config = dict(
    n_head=12,
    n_kv_head=3,
    d_mlp=2560,
    qk_norm=True,
    attn_scale=0.125,
    parallel_block=False,
    init_std_down=0.0,
    lr_head=0.00414,
    warmup_steps=215,
    schedule='cos',
    batch_tokens=131072,
    train_tokens=1088000000,
    dataset='wikipedia_en',
)
Each number is 200 + 30 x the weight over its row's rms, rounded and kept within 0 to 999. Layers, rows and columns count from 0. The size before them is the row's rms in percent of the matrix's.

# up: layer 6 MLP up, 2560x768, rms 0.0283, rows 240-263, columns 96-191
# down: layer 6 MLP down (transposed), 2560x768, rms 0.0268, rows 240-263, columns 96-191
# gate: layer 6 MLP gate, 2560x768, rms 0.0291, rows 241-264, columns 96-191
up240,096,181,155,227,246,193,220,160,186,198,191,193,205,181,208,215,164,200,200,186,165,191,176,175,181,182,233,223,188,212,193,252,179,155,218,186,221,255,170,220,222,170,187,195,207,237,160,232,152,158,208,211,200,214,216,164,164,187,226,229,193,268,189,185,204,205,228,179,192,222,219,206,175,180,262,233,189,195,167,144,187,182,172,236,285,186,216,186,174,223,216,198,203,218,238,189,207
down240,095,201,194,141,212,205,191,182,167,188,233,190,201,244,249,236,168,174,223,227,138,181,203,228,231,207,231,184,228,271,228,205,196,176,219,187,206,194,152,177,200,180,270,236,203,208,233,191,225,176,213,248,146,210,217,215,202,179,136,198,220,214,187,229,189,191,150,215,175,182,189,193,215,169,227,211,199,201,258,203,151,167,223,246,239,142,219,229,163,222,189,164,179,212,151,243,242
gate241,097,214,175,179,177,112,230,173,210,158,219,185,166,182,230,207,170,178,151,214,201,179,168,237,240,189,253,231,182,161,162,187,188,126,182,204,196,191,194,163,165,194,228,209,181,189,224,189,199,188,232,189,252,197,165,170,231,190,121,230,157,207,185,211,206,204,258,157,210,186,184,215,236,245,259,180,190,207,200,201,156,147,265,257,181,232,218,218,237,263,205,211,224,149,140,206,229
up241,098,170,178,223,193,248,220,177,196,182,202,206,130,151,194,167,183,191,244,188,222,166,183,164,239,194,137,165,223,281,182,184,188,184,227,180,174,182,254,218,217,170,249,210,169,171,175,176,224,237,208,243,169,218,234,210,152,190,213,209,151,224,226,177,238,228,152,172,194,187,252,225,220,210,209,188,186,235,192,200,147,209,195,208,230,228,233,147,218,185,223,220,228,282,183,179,184
down241,100,150,230,191,240,188,160,181,186,200,216,207,239,188,262,157,192,222,208,201,201,168,213,222,158,185,262,193,225,185,192,220,203,209,165,169,197,256,164,176,195,173,215,197,138,217,173,185,237,205,215,169,251,199,216,267,171,183,172,207,211,219,174,175,185,223,223,174,203,215,212,234,208,161,205,154,191,189,226,208,178,187,182,198,139,165,227,177,223,206,190,229,209,222,216,149,186
gate242,105,171,183,220,188,224,171,173,213,195,199,199,193,219,227,194,153,173,204,138,206,206,214,202,142,212,169,161,250,247,174,175,256,214,229,160,196,176,255,206,131,171,166,219,139,201,124,211,195,280,186,200,179,227,224,207,239,151,199,169,194,207,197,173,186,164,198,161,183,203,165,182,181,230,234,183,145,180,204,189,172,244,233,162,242,250,281,204,213,196,156,236,184,277,198,243,200
up242,105,218,267,173,234,173,230,252,247,218,253,139,205,178,199,201,240,248,209,176,180,224,222,202,236,174,179,223,142,276,215,214,166,184,214,218,189,220,236,220,186,151,197,165,212,170,221,208,176,159,242,209,185,212,196,198,172,227,274,220,192,244,238,164,175,204,186,224,174,234,251,176,216,132,197,187,180,190,217,265,196,229,199,192,181,143,231,203,214,187,137,215,171,203,191,202,140
down242,103,271,172,203,208,165,267,198,198,201,191,189,239,194,174,234,192,192,199,257,173,219,168,234,239,156,241,209,184,121,222,202,148,159,145,204,188,197,200,132,223,158,205,206,208,174,174,190,225,199,244,213,226,199,220,202,154,267,182,230,203,152,187,201,203,228,178,160,171,216,187,233,206,157,157,250,195,211,224,196,210,158,196,171,181,193,163,204,235,215,229,163,213,186,180,180,175
gate243,102,211,201,216,206,219,195,167,208,218,194,222,251,209,258,175,194,172,168,175,153,146,211,161,158,175,148,191,225,151,187,207,199,193,176,193,195,175,199,217,211,163,159,214,193,211,217,176,183,188,236,219,154,158,241,198,142,140,214,162,242,148,225,200,250,184,198,176,172,215,203,223,183,218,176,190,203,226,199,174,172,181,191,172,208,194,143,245,190,198,192,196,223,183,223,257,153
up243,101,194,212,200,188,212,145,174,169,182,231,151,178,168,162,173,179,194,214,164,263,209,188,218,172,216,212,164,127,165,204,210,247,143,207,188,193,243,253,161,178,188,246,217,198,215,184,220,148,168,205,200,170,184,172,159,196,161,177,220,213,223,189,185,197,185,206,182,172,197,223,235,145,190,228,222,222,195,230,212,154,247,153,176,227,251,199,147,184,158,212,188,170,239,218,235,257
down243,102,210,174,187,196,182,189,245,193,199,196,135,193,242,216,164,184,239,147,159,284,194,226,238,200,189,229,179,209,145,167,174,183,202,213,212,185,208,244,241,168,145,177,202,219,176,197,198,213,221,180,184,183,143,216,192,172,181,251,207,239,233,218,205,254,205,228,198,233,199,190,156,228,234,186,210,225,205,212,183,226,189,202,228,166,174,217,192,194,173,232,175,209,208,214,218,214
gate244,105,228,182,208,187,232,258,190,187,210,181,206,201,220,169,187,174,216,157,150,225,285,253,229,178,213,167,234,207,170,165,195,167,144,151,206,208,211,198,203,210,209,175,225,217,220,194,196,191,243,194,212,214,190,214,237,239,173,241,235,227,198,183,260,225,187,154,217,177,232,222,135,192,210,182,166,220,213,254,180,198,184,215,186,227,172,179,181,176,235,252,198,254,175,231,224,149
up244,102,223,234,161,216,202,239,209,157,162,217,190,209,168,180,221,213,214,228,190,193,250,166,199,258,189,239,184,183,211,269,229,195,226,165,193,231,152,165,205,207,169,215,184,208,184,180,266,172,235,203,233,179,178,154,217,174,219,246,213,181,169,209,188,159,277,202,176,226,153,227,202,175,235,183,189,210,198,240,185,237,200,238,157,220,193,260,187,253,187,165,217,228,229,222,173,198
down244,104,222,248,205,216,177,212,196,238,205,189,253,232,181,230,235,196,212,209,197,178,219,229,180,228,195,227,179,192,227,121,171,201,176,212,212,219,162,205,213,192,189,185,234,125,114,169,173,229,229,172,200,164,157,197,189,248,158,180,226,144,188,190,147,187,253,156,222,211,167,172,212,162,226,224,169,210,150,193,197,143,249,193,197,200,178,266,161,219,210,177,170,255,203,182,126,162
gate245,096,284,228,191,169,262,149,231,200,236,207,202,267,211,207,237,197,150,212,196,212,212,214,131,184,228,206,220,225,212,195,220,216,195,232,270,185,198,208,233,199,197,149,187,191,169,221,164,273,250,162,207,156,205,226,195,216,217,219,190,207,169,215,236,121,201,232,221,154,159,217,195,155,190,210,237,246,155,187,158,167,210,190,212,228,221,166,212,224,175,175,199,187,203,157,232,140
up245,095,207,251,149,172,257,155,197,213,248,184,165,226,181,192,216,171,163,166,167,200,232,147,265,186,159,243,233,321,197,201,179,213,196,154,191,199,254,165,202,207,191,241,201,222,186,225,176,168,226,202,232,179,224,184,173,236,189,194,203,222,205,168,216,201,195,182,192,226,202,194,190,182,238,158,183,229,157,211,242,237,205,225,142,237,204,184,194,266,202,247,151,188,232,203,234,199
down245,097,204,228,207,241,164,210,140,233,230,175,145,167,195,157,240,222,271,267,173,170,195,209,194,198,229,219,218,172,216,167,193,239,170,154,248,187,219,208,219,182,225,190,235,169,235,197,223,235,153,174,221,211,184,178,200,205,206,159,204,189,209,212,181,229,174,200,236,189,237,219,218,176,223,195,193,102,164,211,213,155,183,229,210,166,190,233,179,219,261,196,193,196,253,212,185,204
gate246,098,217,200,169,191,173,198,217,156,206,216,189,247,167,206,217,182,181,193,214,165,189,218,186,161,210,142,215,154,186,237,197,209,239,243,218,194,146,218,194,197,192,228,193,234,193,220,149,227,227,207,171,227,174,222,188,199,162,205,174,202,197,156,212,193,207,250,176,219,208,210,182,167,271,208,239,212,226,199,196,161,142,192,166,274,228,187,187,154,190,176,163,194,209,178,186,233
up246,098,199,200,202,202,218,248,166,167,181,170,219,205,187,188,214,199,174,242,179,248,229,176,176,193,206,201,189,164,175,208,167,155,192,164,187,197,157,204,198,190,194,154,175,257,222,204,197,167,231,197,263,117,217,181,278,209,224,228,181,155,179,201,163,191,206,197,172,228,194,214,152,138,219,193,187,158,240,201,219,218,182,199,228,236,268,156,188,198,189,225,186,221,181,214,216,158
down246,099,167,205,228,180,277,235,249,226,165,176,172,220,196,232,175,178,190,247,230,143,217,188,219,159,197,168,239,290,211,264,226,242,175,217,219,201,226,191,202,200,201,168,226,214,191,214,188,224,210,236,203,202,192,229,202,205,200,216,172,196,231,182,266,148,216,214,193,207,195,193,174,181,194,165,214,222,210,172,232,196,257,201,217,171,212,194,212,195,181,257,170,209,218,202,249,240
gate247,097,179,209,190,184,165,209,243,157,247,147,193,170,219,169,185,227,215,200,207,231,201,212,189,226,172,233,171,198,161,150,171,232,230,209,189,228,270,260,207,183,201,213,187,174,215,203,152,225,264,233,239,208,173,157,154,201,160,209,202,232,188,200,190,189,201,181,202,206,196,136,233,204,210,228,217,282,175,200,184,151,230,184,191,176,257,184,163,249,199,166,184,224,182,171,222,171
up247,096,236,241,224,204,223,183,214,205,172,244,250,223,187,181,218,178,135,206,191,164,186,192,201,210,203,215,184,180,205,190,234,177,214,250,172,163,191,185,182,218,216,204,186,125,195,227,213,232,178,129,225,195,231,190,241,205,209,198,229,167,181,175,197,169,206,235,217,221,199,223,222,226,194,178,148,172,227,212,180,205,181,184,225,192,209,195,170,170,168,180,236,229,219,180,182,186
down247,097,209,233,203,162,216,213,178,195,205,223,189,156,185,166,183,190,137,182,209,188,180,231,253,271,181,232,262,199,169,181,237,173,191,168,236,183,131,193,201,189,175,179,227,242,175,180,243,182,221,190,158,181,214,204,196,210,222,176,227,181,197,183,244,186,196,233,215,245,194,201,213,200,178,171,172,173,176,230,184,153,183,165,207,200,238,170,217,266,207,189,180,175,167,155,186,210
gate248,093,204,143,220,219,175,243,196,214,197,210,236,199,222,202,225,184,252,211,177,197,189,221,243,187,208,174,167,172,210,206,201,207,156,197,165,199,216,198,204,214,195,197,241,210,217,177,145,149,201,180,237,205,212,203,154,169,202,252,183,259,123,184,209,187,176,180,193,246,195,225,180,235,220,221,258,190,168,152,213,177,185,211,204,186,200,166,180,183,208,106,165,226,231,209,250,249
up248,094,197,238,182,254,164,213,175,249,164,217,236,196,194,197,223,190,247,178,158,193,148,182,152,210,195,204,207,187,185,180,227,245,203,162,147,189,216,192,199,200,186,228,176,193,236,149,158,186,184,218,189,205,194,179,286,178,234,240,220,182,203,238,217,186,169,215,197,180,150,269,222,216,172,251,182,268,183,172,217,237,246,188,188,214,215,148,174,163,235,165,203,161,231,178,192,214
down248,095,208,242,187,219,189,233,265,199,159,167,220,238,219,212,189,198,187,170,195,156,198,181,186,146,233,246,166,159,231,173,207,149,196,174,210,170,202,239,187,189,193,186,190,202,186,207,185,242,230,192,171,164,217,285,179,182,125,234,193,225,202,194,208,227,162,209,112,216,243,174,166,182,229,184,215,250,206,187,198,247,217,199,206,200,174,178,197,161,189,195,201,167,225,174,268,188
gate249,101,216,247,224,231,197,239,212,170,199,225,204,151,178,171,177,241,189,210,187,137,178,184,172,218,222,259,181,192,222,198,223,184,212,204,251,234,156,170,201,217,186,221,197,194,184,207,153,198,183,196,199,216,160,211,216,150,180,216,168,208,207,209,182,135,224,185,210,177,285,176,197,191,172,234,236,169,221,201,168,194,215,198,201,155,211,209,212,253,232,160,232,192,160,198,250,164
up249,099,222,271,213,179,234,179,229,277,168,189,147,221,240,194,228,183,260,207,195,168,197,196,172,222,238,188,196,229,284,232,244,228,208,167,188,128,217,169,247,184,182,245,220,212,198,169,170,199,194,202,270,173,182,221,211,159,167,189,174,188,164,202,209,272,202,213,169,161,119,193,207,203,224,253,220,159,190,202,185,193,195,205,240,210,219,169,215,155,210,201,222,175,186,196,203,230
down249,100,180,201,163,202,185,194,205,205,203,183,202,233,218,218,166,218,171,189,221,232,218,195,169,188,212,265,209,174,123,258,168,245,193,258,195,227,229,180,224,179,191,166,206,150,185,211,160,196,162,175,156,167,199,286,216,154,181,180,211,236,204,186,166,231,211,186,206,195,201,161,164,209,199,148,248,195,202,198,175,160,191,177,206,176,258,181,186,195,247,189,167,232,118,196,230,201
gate250,104,181,224,160,232,256,196,178,178,183,218,213,225,172,170,140,221,191,228,141,212,178,205,118,205,209,204,235,209,167,264,180,171,245,181,166,171,229,189,177,179,178,243,206,133,163,229,152,248,189,167,201,208,193,198,203,181,161,182,218,205,198,191,256,216,227,222,198,180,124,256,263,193,196,202,205,259,210,180,186,204,188,200,163,225,234,205,192,215,247,257,210,231,252,208,199,233
up250,100,199,225,208,201,187,187,257,208,176,201,205,206,240,216,239,215,203,234,192,188,208,234,118,142,183,219,166,230,205,216,255,213,199,218,148,154,182,189,224,179,162,256,232,228,193,201,151,184,192,223,208,222,192,254,192,199,208,208,186,205,206,188,200,181,195,181,141,143,187,129,228,212,209,202,274,261,211,174,254,210,197,165,188,203,223,208,243,199,194,184,224,213,228,300,239,188
down250,101,194,199,213,184,215,241,200,221,198,133,210,204,223,201,178,219,230,193,192,209,187,178,189,202,209,166,167,200,159,174,195,188,195,206,190,210,166,178,213,186,200,148,205,256,210,205,208,262,162,208,201,218,174,153,198,221,219,214,219,166,238,165,152,164,195,128,212,203,202,193,217,189,235,201,197,220,179,169,184,181,201,217,205,160,218,221,165,199,218,201,240,180,127,113,206,159
gate251,093,193,169,167,244,184,202,212,194,203,187,226,213,198,121,226,189,256,195,195,197,246,217,183,246,201,196,194,217,157,230,130,192,230,177,211,232,222,209,169,156,202,250,202,227,225,163,201,199,222,195,187,223,184,225,207,179,166,217,189,162,176,195,254,174,216,204,240,208,224,210,173,159,171,165,199,153,226,210,215,190,196,182,182,209,234,287,244,215,219,211,213,157,196,197,176,207
up251,094,183,157,196,250,124,199,136,232,185,196,230,189,176,175,225,203,225,191,182,218,157,218,228,212,254,277,223,195,203,226,187,211,191,161,196,213,204,208,224,224,207,206,220,220,185,215,166,231,179,249,208,231,194,232,201,198,184,166,172,149,219,184,180,143,240,210,214,155,193,196,177,216,158,242,160,186,189,176,204,252,170,193,172,170,151,250,244,142,224,210,245,162,195,227,200,220
down251,093,185,226,203,223,235,187,143,199,186,232,243,166,196,174,177,237,249,200,195,251,232,235,239,186,216,188,287,180,193,145,172,187,245,231,253,192,196,195,198,184,251,186,147,195,258,259,188,235,217,243,183,225,165,124,200,204,217,194,145,207,190,193,167,213,221,265,177,208,220,195,188,234,227,165,180,167,143,212,255,147,184,207,201,201,209,211,157,269,130,187,176,210,170,212,203,215
gate252,102,185,244,173,182,220,205,206,227,146,181,274,154,177,212,252,133,208,194,205,203,191,284,185,169,168,205,175,175,186,187,232,257,177,228,193,196,207,170,201,195,180,212,201,193,207,209,209,216,212,202,198,227,206,213,169,241,133,144,178,224,180,208,208,159,183,193,166,207,237,206,186,183,188,256,192,172,205,230,186,188,216,217,162,184,213,233,195,243,199,185,204,208,203,197,218,186
up252,100,179,261,215,166,227,192,193,204,194,254,206,193,211,172,219,188,223,175,180,220,192,162,210,195,208,211,194,171,213,222,209,183,172,194,203,196,140,220,154,197,162,213,194,166,192,194,204,198,136,209,131,239,217,211,204,179,169,183,214,184,197,248,219,260,138,203,182,176,186,186,227,169,231,140,168,211,202,223,214,170,146,186,235,266,189,199,245,195,224,190,247,167,244,237,241,254
down252,100,211,178,184,143,204,182,146,190,218,167,237,198,189,199,200,200,160,192,204,220,219,222,225,185,200,190,170,204,136,193,185,203,201,169,154,169,224,206,222,197,219,188,160,213,243,204,174,210,239,188,191,202,248,217,237,165,250,203,240,168,256,179,223,176,183,213,198,214,200,224,194,186,191,199,151,223,203,169,241,232,190,172,176,226,249,141,241,222,227,209,193,166,204,230,187,201
gate253,098,213,229,141,164,194,153,201,172,197,202,206,168,221,226,212,232,205,214,215,193,248,175,155,221,197,239,195,183,191,219,165,210,190,195,196,214,206,201,270,200,268,191,155,165,215,203,191,172,197,202,192,209,192,174,199,150,181,136,172,191,257,248,235,177,222,216,202,177,257,224,170,239,194,172,210,247,210,197,189,195,239,195,157,143,208,209,190,220,142,185,196,229,197,191,163,217
up253,099,217,145,233,226,214,202,195,199,181,200,165,213,206,215,177,211,215,284,191,207,217,171,187,194,171,147,183,206,233,178,200,204,218,238,200,204,197,178,208,231,131,200,138,182,274,188,175,201,182,181,213,207,204,179,141,191,184,207,184,215,148,239,249,199,183,186,202,224,221,246,175,217,223,155,178,192,234,194,223,180,219,212,173,208,200,248,163,147,179,223,173,155,173,162,175,211
down253,100,167,204,246,209,260,176,215,180,184,208,184,265,205,203,189,227,188,206,162,180,170,216,191,156,198,190,162,183,242,192,202,228,230,180,234,199,180,213,142,207,236,182,261,211,216,201,186,191,202,167,162,176,231,168,172,178,239,162,174,161,227,190,182,221,124,215,171,150,195,181,152,240,184,168,195,192,151,224,176,204,196,179,180,181,221,204,270,166,206,179,200,206,200,250,130,172
gate254,099,129,261,176,244,209,208,184,178,172,219,141,178,207,206,196,166,231,212,222,153,214,199,188,209,168,205,176,220,129,195,199,229,208,193,189,228,244,216,137,198,278,225,267,183,193,232,214,270,221,171,198,148,228,232,208,176,129,204,195,179,189,199,208,153,197,177,184,172,212,167,176,181,213,162,192,146,253,190,166,209,197,158,212,200,182,207,237,239,165,227,202,191,199,164,226,206
up254,096,207,192,234,161,197,181,234,189,185,231,241,177,191,139,215,145,175,138,191,241,246,172,184,222,235,204,194,208,196,213,166,165,204,236,210,196,217,215,196,205,219,205,196,206,171,214,230,235,250,228,194,244,158,203,143,201,202,178,226,147,196,186,207,190,260,206,258,218,172,244,194,194,186,248,208,184,211,195,229,189,172,206,145,230,192,233,209,171,240,173,198,229,195,241,183,181
down254,099,217,239,161,213,211,200,182,247,277,192,143,192,198,170,217,231,215,185,260,183,147,192,171,226,178,219,214,179,183,190,244,185,224,195,235,204,223,186,228,155,230,165,184,149,184,154,192,194,183,171,220,179,211,234,252,145,109,156,200,196,206,176,165,208,197,184,233,174,185,264,248,161,180,217,170,213,192,164,226,160,197,220,199,219,194,182,162,197,148,243,207,218,199,126,216,222
gate255,100,239,141,151,280,198,181,204,154,142,230,193,186,235,162,211,245,205,206,192,194,242,236,230,220,176,255,248,225,189,237,217,172,232,199,216,205,208,219,210,145,178,140,200,205,196,229,236,191,143,221,193,200,199,217,161,194,185,152,156,229,184,243,161,180,207,206,155,171,157,238,162,168,214,212,204,200,284,180,227,232,258,263,172,203,197,248,169,215,195,221,207,213,236,211,134,171
up255,099,211,190,203,150,173,246,170,173,201,196,208,212,192,229,226,245,216,231,142,179,135,272,173,249,204,196,200,161,224,204,151,189,218,232,185,225,157,207,210,197,147,176,170,206,221,198,236,240,226,191,195,191,146,235,141,226,218,199,234,206,202,186,194,215,168,180,150,195,211,201,182,217,227,225,191,178,160,182,202,194,177,205,217,201,243,186,168,163,161,231,199,151,136,222,185,196
down255,100,214,215,239,238,211,212,252,210,195,248,191,201,239,227,200,209,260,199,217,239,166,207,200,192,210,133,225,205,222,211,177,169,211,248,244,192,270,201,168,200,232,165,200,169,211,163,164,175,191,167,162,205,246,242,182,225,209,227,235,170,164,225,184,217,167,198,206,162,179,208,173,178,162,240,191,229,177,194,255,192,225,204,175,213,173,237,213,207,247,219,203,162,197,216,228,172
gate256,101,196,210,144,162,201,222,193,190,224,227,188,196,175,226,251,148,181,186,158,177,165,191,201,157,237,208,242,240,201,223,214,239,183,182,185,186,188,170,178,211,187,224,247,137,220,185,158,195,196,160,232,192,176,205,234,168,195,215,234,170,178,233,199,177,203,153,194,177,157,202,196,187,214,208,198,177,193,150,214,246,224,179,176,224,204,245,254,226,174,251,191,171,235,175,169,159
up256,100,215,203,211,179,148,202,207,249,244,180,195,229,205,215,181,185,183,192,191,227,162,226,187,197,166,262,164,252,218,192,182,150,206,204,161,207,167,194,189,223,240,167,228,183,211,216,183,240,195,189,141,225,195,172,212,264,228,155,164,200,234,187,209,215,222,168,236,185,216,153,205,150,201,233,162,218,254,262,192,131,154,233,148,189,187,184,197,195,181,149,187,204,167,172,211,199
down256,100,238,202,227,233,181,201,176,182,228,207,195,218,225,195,223,189,213,175,180,180,205,240,257,227,209,167,165,209,191,179,243,193,245,167,182,188,191,206,228,141,188,183,171,158,207,181,179,196,182,243,182,198,169,188,177,220,189,218,209,224,190,247,191,250,182,240,204,202,215,223,185,180,222,157,239,200,213,228,230,213,159,140,242,192,151,180,197,230,202,201,224,208,181,178,210,171
gate257,100,176,191,222,160,210,219,202,241,183,220,180,204,198,226,245,150,218,217,226,274,182,206,223,188,206,192,195,211,212,235,181,228,216,173,171,221,189,167,179,191,193,213,235,172,174,178,177,150,156,185,219,250,174,175,167,271,178,182,232,179,164,192,187,200,192,214,246,225,106,247,202,159,239,220,178,223,231,159,223,192,231,166,186,166,190,228,195,153,215,212,201,234,189,191,226,196
up257,103,170,232,187,221,170,233,196,215,213,175,187,182,188,172,196,233,226,232,216,239,170,217,200,170,215,222,208,232,212,285,239,213,192,217,173,221,214,179,205,217,146,219,236,242,162,192,205,137,164,199,176,225,210,193,222,181,207,205,217,204,180,196,170,200,201,216,152,200,172,186,191,195,204,168,161,243,169,159,168,186,164,197,191,184,196,170,220,237,185,158,192,230,195,245,207,172
down257,103,192,155,199,171,188,235,195,155,163,168,154,226,200,146,192,231,248,264,193,171,212,214,216,184,190,265,217,167,202,215,151,233,201,186,207,160,218,137,256,190,179,148,189,194,226,233,193,184,193,186,220,153,198,217,119,161,167,185,167,235,159,220,201,192,188,206,216,161,273,216,226,212,220,202,212,205,236,209,202,183,194,215,179,195,224,220,177,203,213,199,201,186,250,257,198,216
gate258,096,161,212,188,161,185,199,173,154,200,165,206,191,246,179,192,196,248,157,204,211,229,219,221,204,169,175,225,235,173,233,186,240,190,174,280,183,232,205,180,222,195,194,214,179,226,197,166,238,234,176,228,206,184,219,156,190,197,207,242,174,227,207,177,232,180,231,237,183,193,215,266,171,172,167,196,224,237,276,205,175,247,226,219,214,200,228,209,197,186,195,181,206,226,226,229,270
up258,097,221,246,161,173,132,159,221,171,217,212,205,223,206,207,188,215,251,216,199,223,157,243,243,171,195,182,192,153,210,190,220,212,133,145,256,221,212,215,182,256,225,189,196,230,222,198,136,197,166,141,193,267,218,126,194,223,178,214,171,175,204,204,192,191,151,195,195,251,213,141,169,216,177,170,182,205,199,173,250,214,187,209,199,190,192,190,189,195,210,170,164,192,212,226,187,241
down258,097,223,219,205,183,216,180,199,235,187,213,230,192,142,171,179,239,168,244,212,230,192,157,172,160,215,217,176,213,193,253,200,142,234,251,236,248,197,154,185,179,215,173,238,188,237,204,215,186,203,168,227,190,130,223,186,204,204,197,190,208,223,207,157,204,207,166,209,173,176,203,168,172,185,220,154,160,246,138,214,189,239,207,214,251,178,223,175,223,138,176,190,196,217,207,212,209
gate259,106,229,195,232,189,222,185,188,243,196,202,201,259,190,214,243,170,212,190,168,260,154,201,177,177,207,214,250,221,166,183,197,199,184,167,245,186,261,213,219,178,196,210,180,223,247,193,175,193,235,153,186,187,147,224,153,165,202,193,138,192,168,175,204,204,201,224,198,184,177,213,191,216,229,174,220,179,147,192,218,213,179,174,192,270,202,226,225,198,251,141,198,219,202,122,174,207
up259,105,200,228,145,215,209,157,170,205,192,216,168,176,221,255,208,151,214,222,205,195,212,208,205,224,178,237,254,202,132,219,172,216,176,227,223,171,216,165,204,246,155,155,216,209,221,260,182,152,198,191,151,201,206,189,230,229,232,177,204,189,209,144,176,196,207,228,206,241,241,248,198,179,192,244,176,137,195,172,172,226,180,225,202,228,184,157,189,229,187,191,236,198,186,191,207,241
down259,105,191,209,233,213,188,289,145,150,163,198,201,223,144,223,220,156,215,222,213,223,185,261,236,274,231,210,219,161,175,219,204,206,172,229,220,196,132,147,168,187,150,249,206,208,159,204,200,216,200,190,180,218,181,178,167,216,213,201,215,263,220,155,214,189,162,197,141,206,202,250,243,209,229,200,199,225,174,240,203,161,211,215,235,226,186,245,148,202,167,163,182,193,210,201,221,195
gate260,101,260,142,180,196,233,240,157,161,208,194,228,221,192,268,173,203,217,231,164,226,165,153,229,220,165,156,179,209,227,197,225,194,203,213,130,256,180,140,198,137,262,250,166,221,227,118,215,192,155,219,224,203,217,217,263,182,185,208,177,187,163,200,146,167,155,142,257,168,244,195,195,222,198,200,234,231,176,252,257,203,211,209,230,191,168,208,201,224,171,161,197,179,237,203,194,162
up260,100,217,179,242,165,174,175,171,235,230,183,164,208,212,217,213,179,201,178,180,151,214,269,222,163,205,232,192,218,159,217,188,202,171,201,292,177,209,162,208,172,210,193,204,247,188,154,192,222,148,236,212,191,225,197,128,145,198,211,218,195,179,234,257,163,207,163,201,187,220,183,192,220,156,154,162,227,220,187,186,228,197,174,215,203,255,173,217,224,189,151,222,206,224,190,205,202
down260,100,211,169,206,186,230,218,210,222,208,190,148,208,216,204,161,187,119,190,217,220,255,207,214,186,189,231,179,193,203,159,178,231,159,205,202,231,213,227,191,207,211,178,190,229,199,195,186,155,231,192,211,209,223,156,187,211,154,210,235,202,156,209,236,199,190,238,171,172,232,190,184,182,224,181,199,223,150,222,182,228,264,178,214,261,188,172,210,165,173,224,185,227,201,244,174,156
gate261,103,230,183,191,207,231,148,210,169,194,217,175,211,227,168,201,205,143,208,230,200,172,210,230,203,149,199,221,173,147,201,197,173,206,208,215,218,219,181,187,158,214,216,218,231,233,167,204,157,199,165,143,151,191,175,194,177,253,238,155,207,192,194,201,151,184,190,175,172,198,222,234,206,213,196,221,255,177,181,220,214,188,190,249,225,219,163,218,196,206,207,201,194,232,278,223,159
up261,100,168,256,186,180,200,173,136,197,256,164,262,170,282,260,230,183,188,169,210,185,267,249,175,194,173,164,267,187,162,205,231,210,143,202,203,159,184,183,223,192,162,250,200,189,227,186,170,214,216,180,196,180,214,252,210,188,185,191,197,259,163,237,267,216,264,188,223,190,212,174,170,169,187,212,208,196,180,224,182,215,183,186,192,211,195,213,165,241,199,133,219,195,219,268,164,201
down261,103,145,234,214,196,134,234,190,239,210,201,243,240,207,225,207,221,200,170,191,246,152,212,182,194,190,156,170,142,176,231,217,195,210,183,175,200,204,194,201,231,177,145,200,220,213,182,223,212,217,220,176,225,232,209,218,162,193,149,234,205,189,160,134,215,176,184,180,134,164,227,192,195,243,221,204,188,194,187,207,140,193,184,220,182,195,206,215,204,143,171,207,186,256,132,227,175
gate262,095,149,167,191,270,263,180,214,181,211,189,244,188,245,199,233,227,181,221,148,193,156,172,197,247,176,167,192,209,212,242,208,197,142,216,191,193,197,243,195,195,143,255,165,211,227,127,227,155,186,178,190,169,204,153,212,211,182,234,184,214,269,212,224,204,173,236,246,149,197,182,221,201,204,200,209,197,247,208,255,194,169,161,213,180,167,219,204,204,152,204,223,230,238,117,206,205
up262,097,187,205,164,153,191,210,227,181,203,218,249,200,191,186,193,238,166,185,182,141,170,170,177,184,168,164,208,233,195,183,200,170,208,226,223,152,189,215,190,245,156,206,183,174,197,197,225,168,250,218,144,147,177,185,217,179,200,183,171,151,176,183,188,199,233,254,184,174,183,219,238,206,238,209,224,161,198,167,221,236,186,203,201,220,185,172,143,197,164,199,148,219,213,198,201,218
down262,097,225,200,207,191,200,195,205,251,216,208,182,204,208,260,210,188,189,224,206,177,238,268,185,169,196,221,181,217,156,200,255,195,251,209,211,176,261,206,159,198,214,177,213,219,194,216,158,226,182,166,215,192,210,230,193,206,167,166,200,261,232,211,152,242,227,184,201,157,146,194,200,194,215,215,215,177,273,185,178,170,268,201,211,169,196,189,198,204,210,220,218,213,228,211,233,222
gate263,100,232,208,230,190,171,182,208,184,197,178,165,167,205,224,225,159,209,202,239,204,162,190,203,184,198,201,173,227,150,174,177,232,199,188,157,216,228,211,228,206,187,164,220,191,229,221,204,234,127,213,156,206,196,167,142,254,165,183,206,209,155,154,230,186,157,273,186,193,187,185,228,191,230,177,212,257,252,214,206,193,240,191,254,172,175,210,196,198,232,196,165,225,177,208,193,224
up263,101,191,207,196,142,212,223,202,164,212,155,184,186,182,132,187,225,177,228,141,225,195,164,229,187,188,196,195,196,189,216,209,186,134,153,126,215,175,170,206,246,151,165,199,243,198,200,258,254,208,153,172,205,241,197,204,201,228,159,182,172,192,223,196,223,223,235,201,200,207,169,239,197,216,201,189,131,237,223,235,202,231,182,181,219,164,246,195,254,197,181,174,166,133,232,218,200
down263,101,185,193,150,223,287,202,222,156,222,176,168,272,179,198,198,241,154,254,245,203,143,152,219,136,236,210,161,175,168,225,214,200,231,221,238,211,225,160,171,145,149,265,132,168,139,122,188,213,238,200,200,222,195,175,194,134,171,221,163,171,155,156,161,192,184,221,233,230,229,259,205,219,222,155,176,197,166,202,228,154,195,211,196,224,233,189,207,214,164,190,203,244,206,224,164,173
gate264,101,197,241,226,233,214,217,196,185,220,203,224,128,172,175,168,190,185,210,198,215,179,236,184,229,176,191,192,148,170,164,235,183,244,244,231,219,184,269,147,188,197,206,162,159,209,171,212,194,175,206,227,202,261,248,234,167,224,212,175,188,210,184,207,204,213,180,135,181,174,182,204,179,230,184,160,154,128,167,183,164,202,151,155,209,171,236,182,185,199,203,197,177,211,182,194,174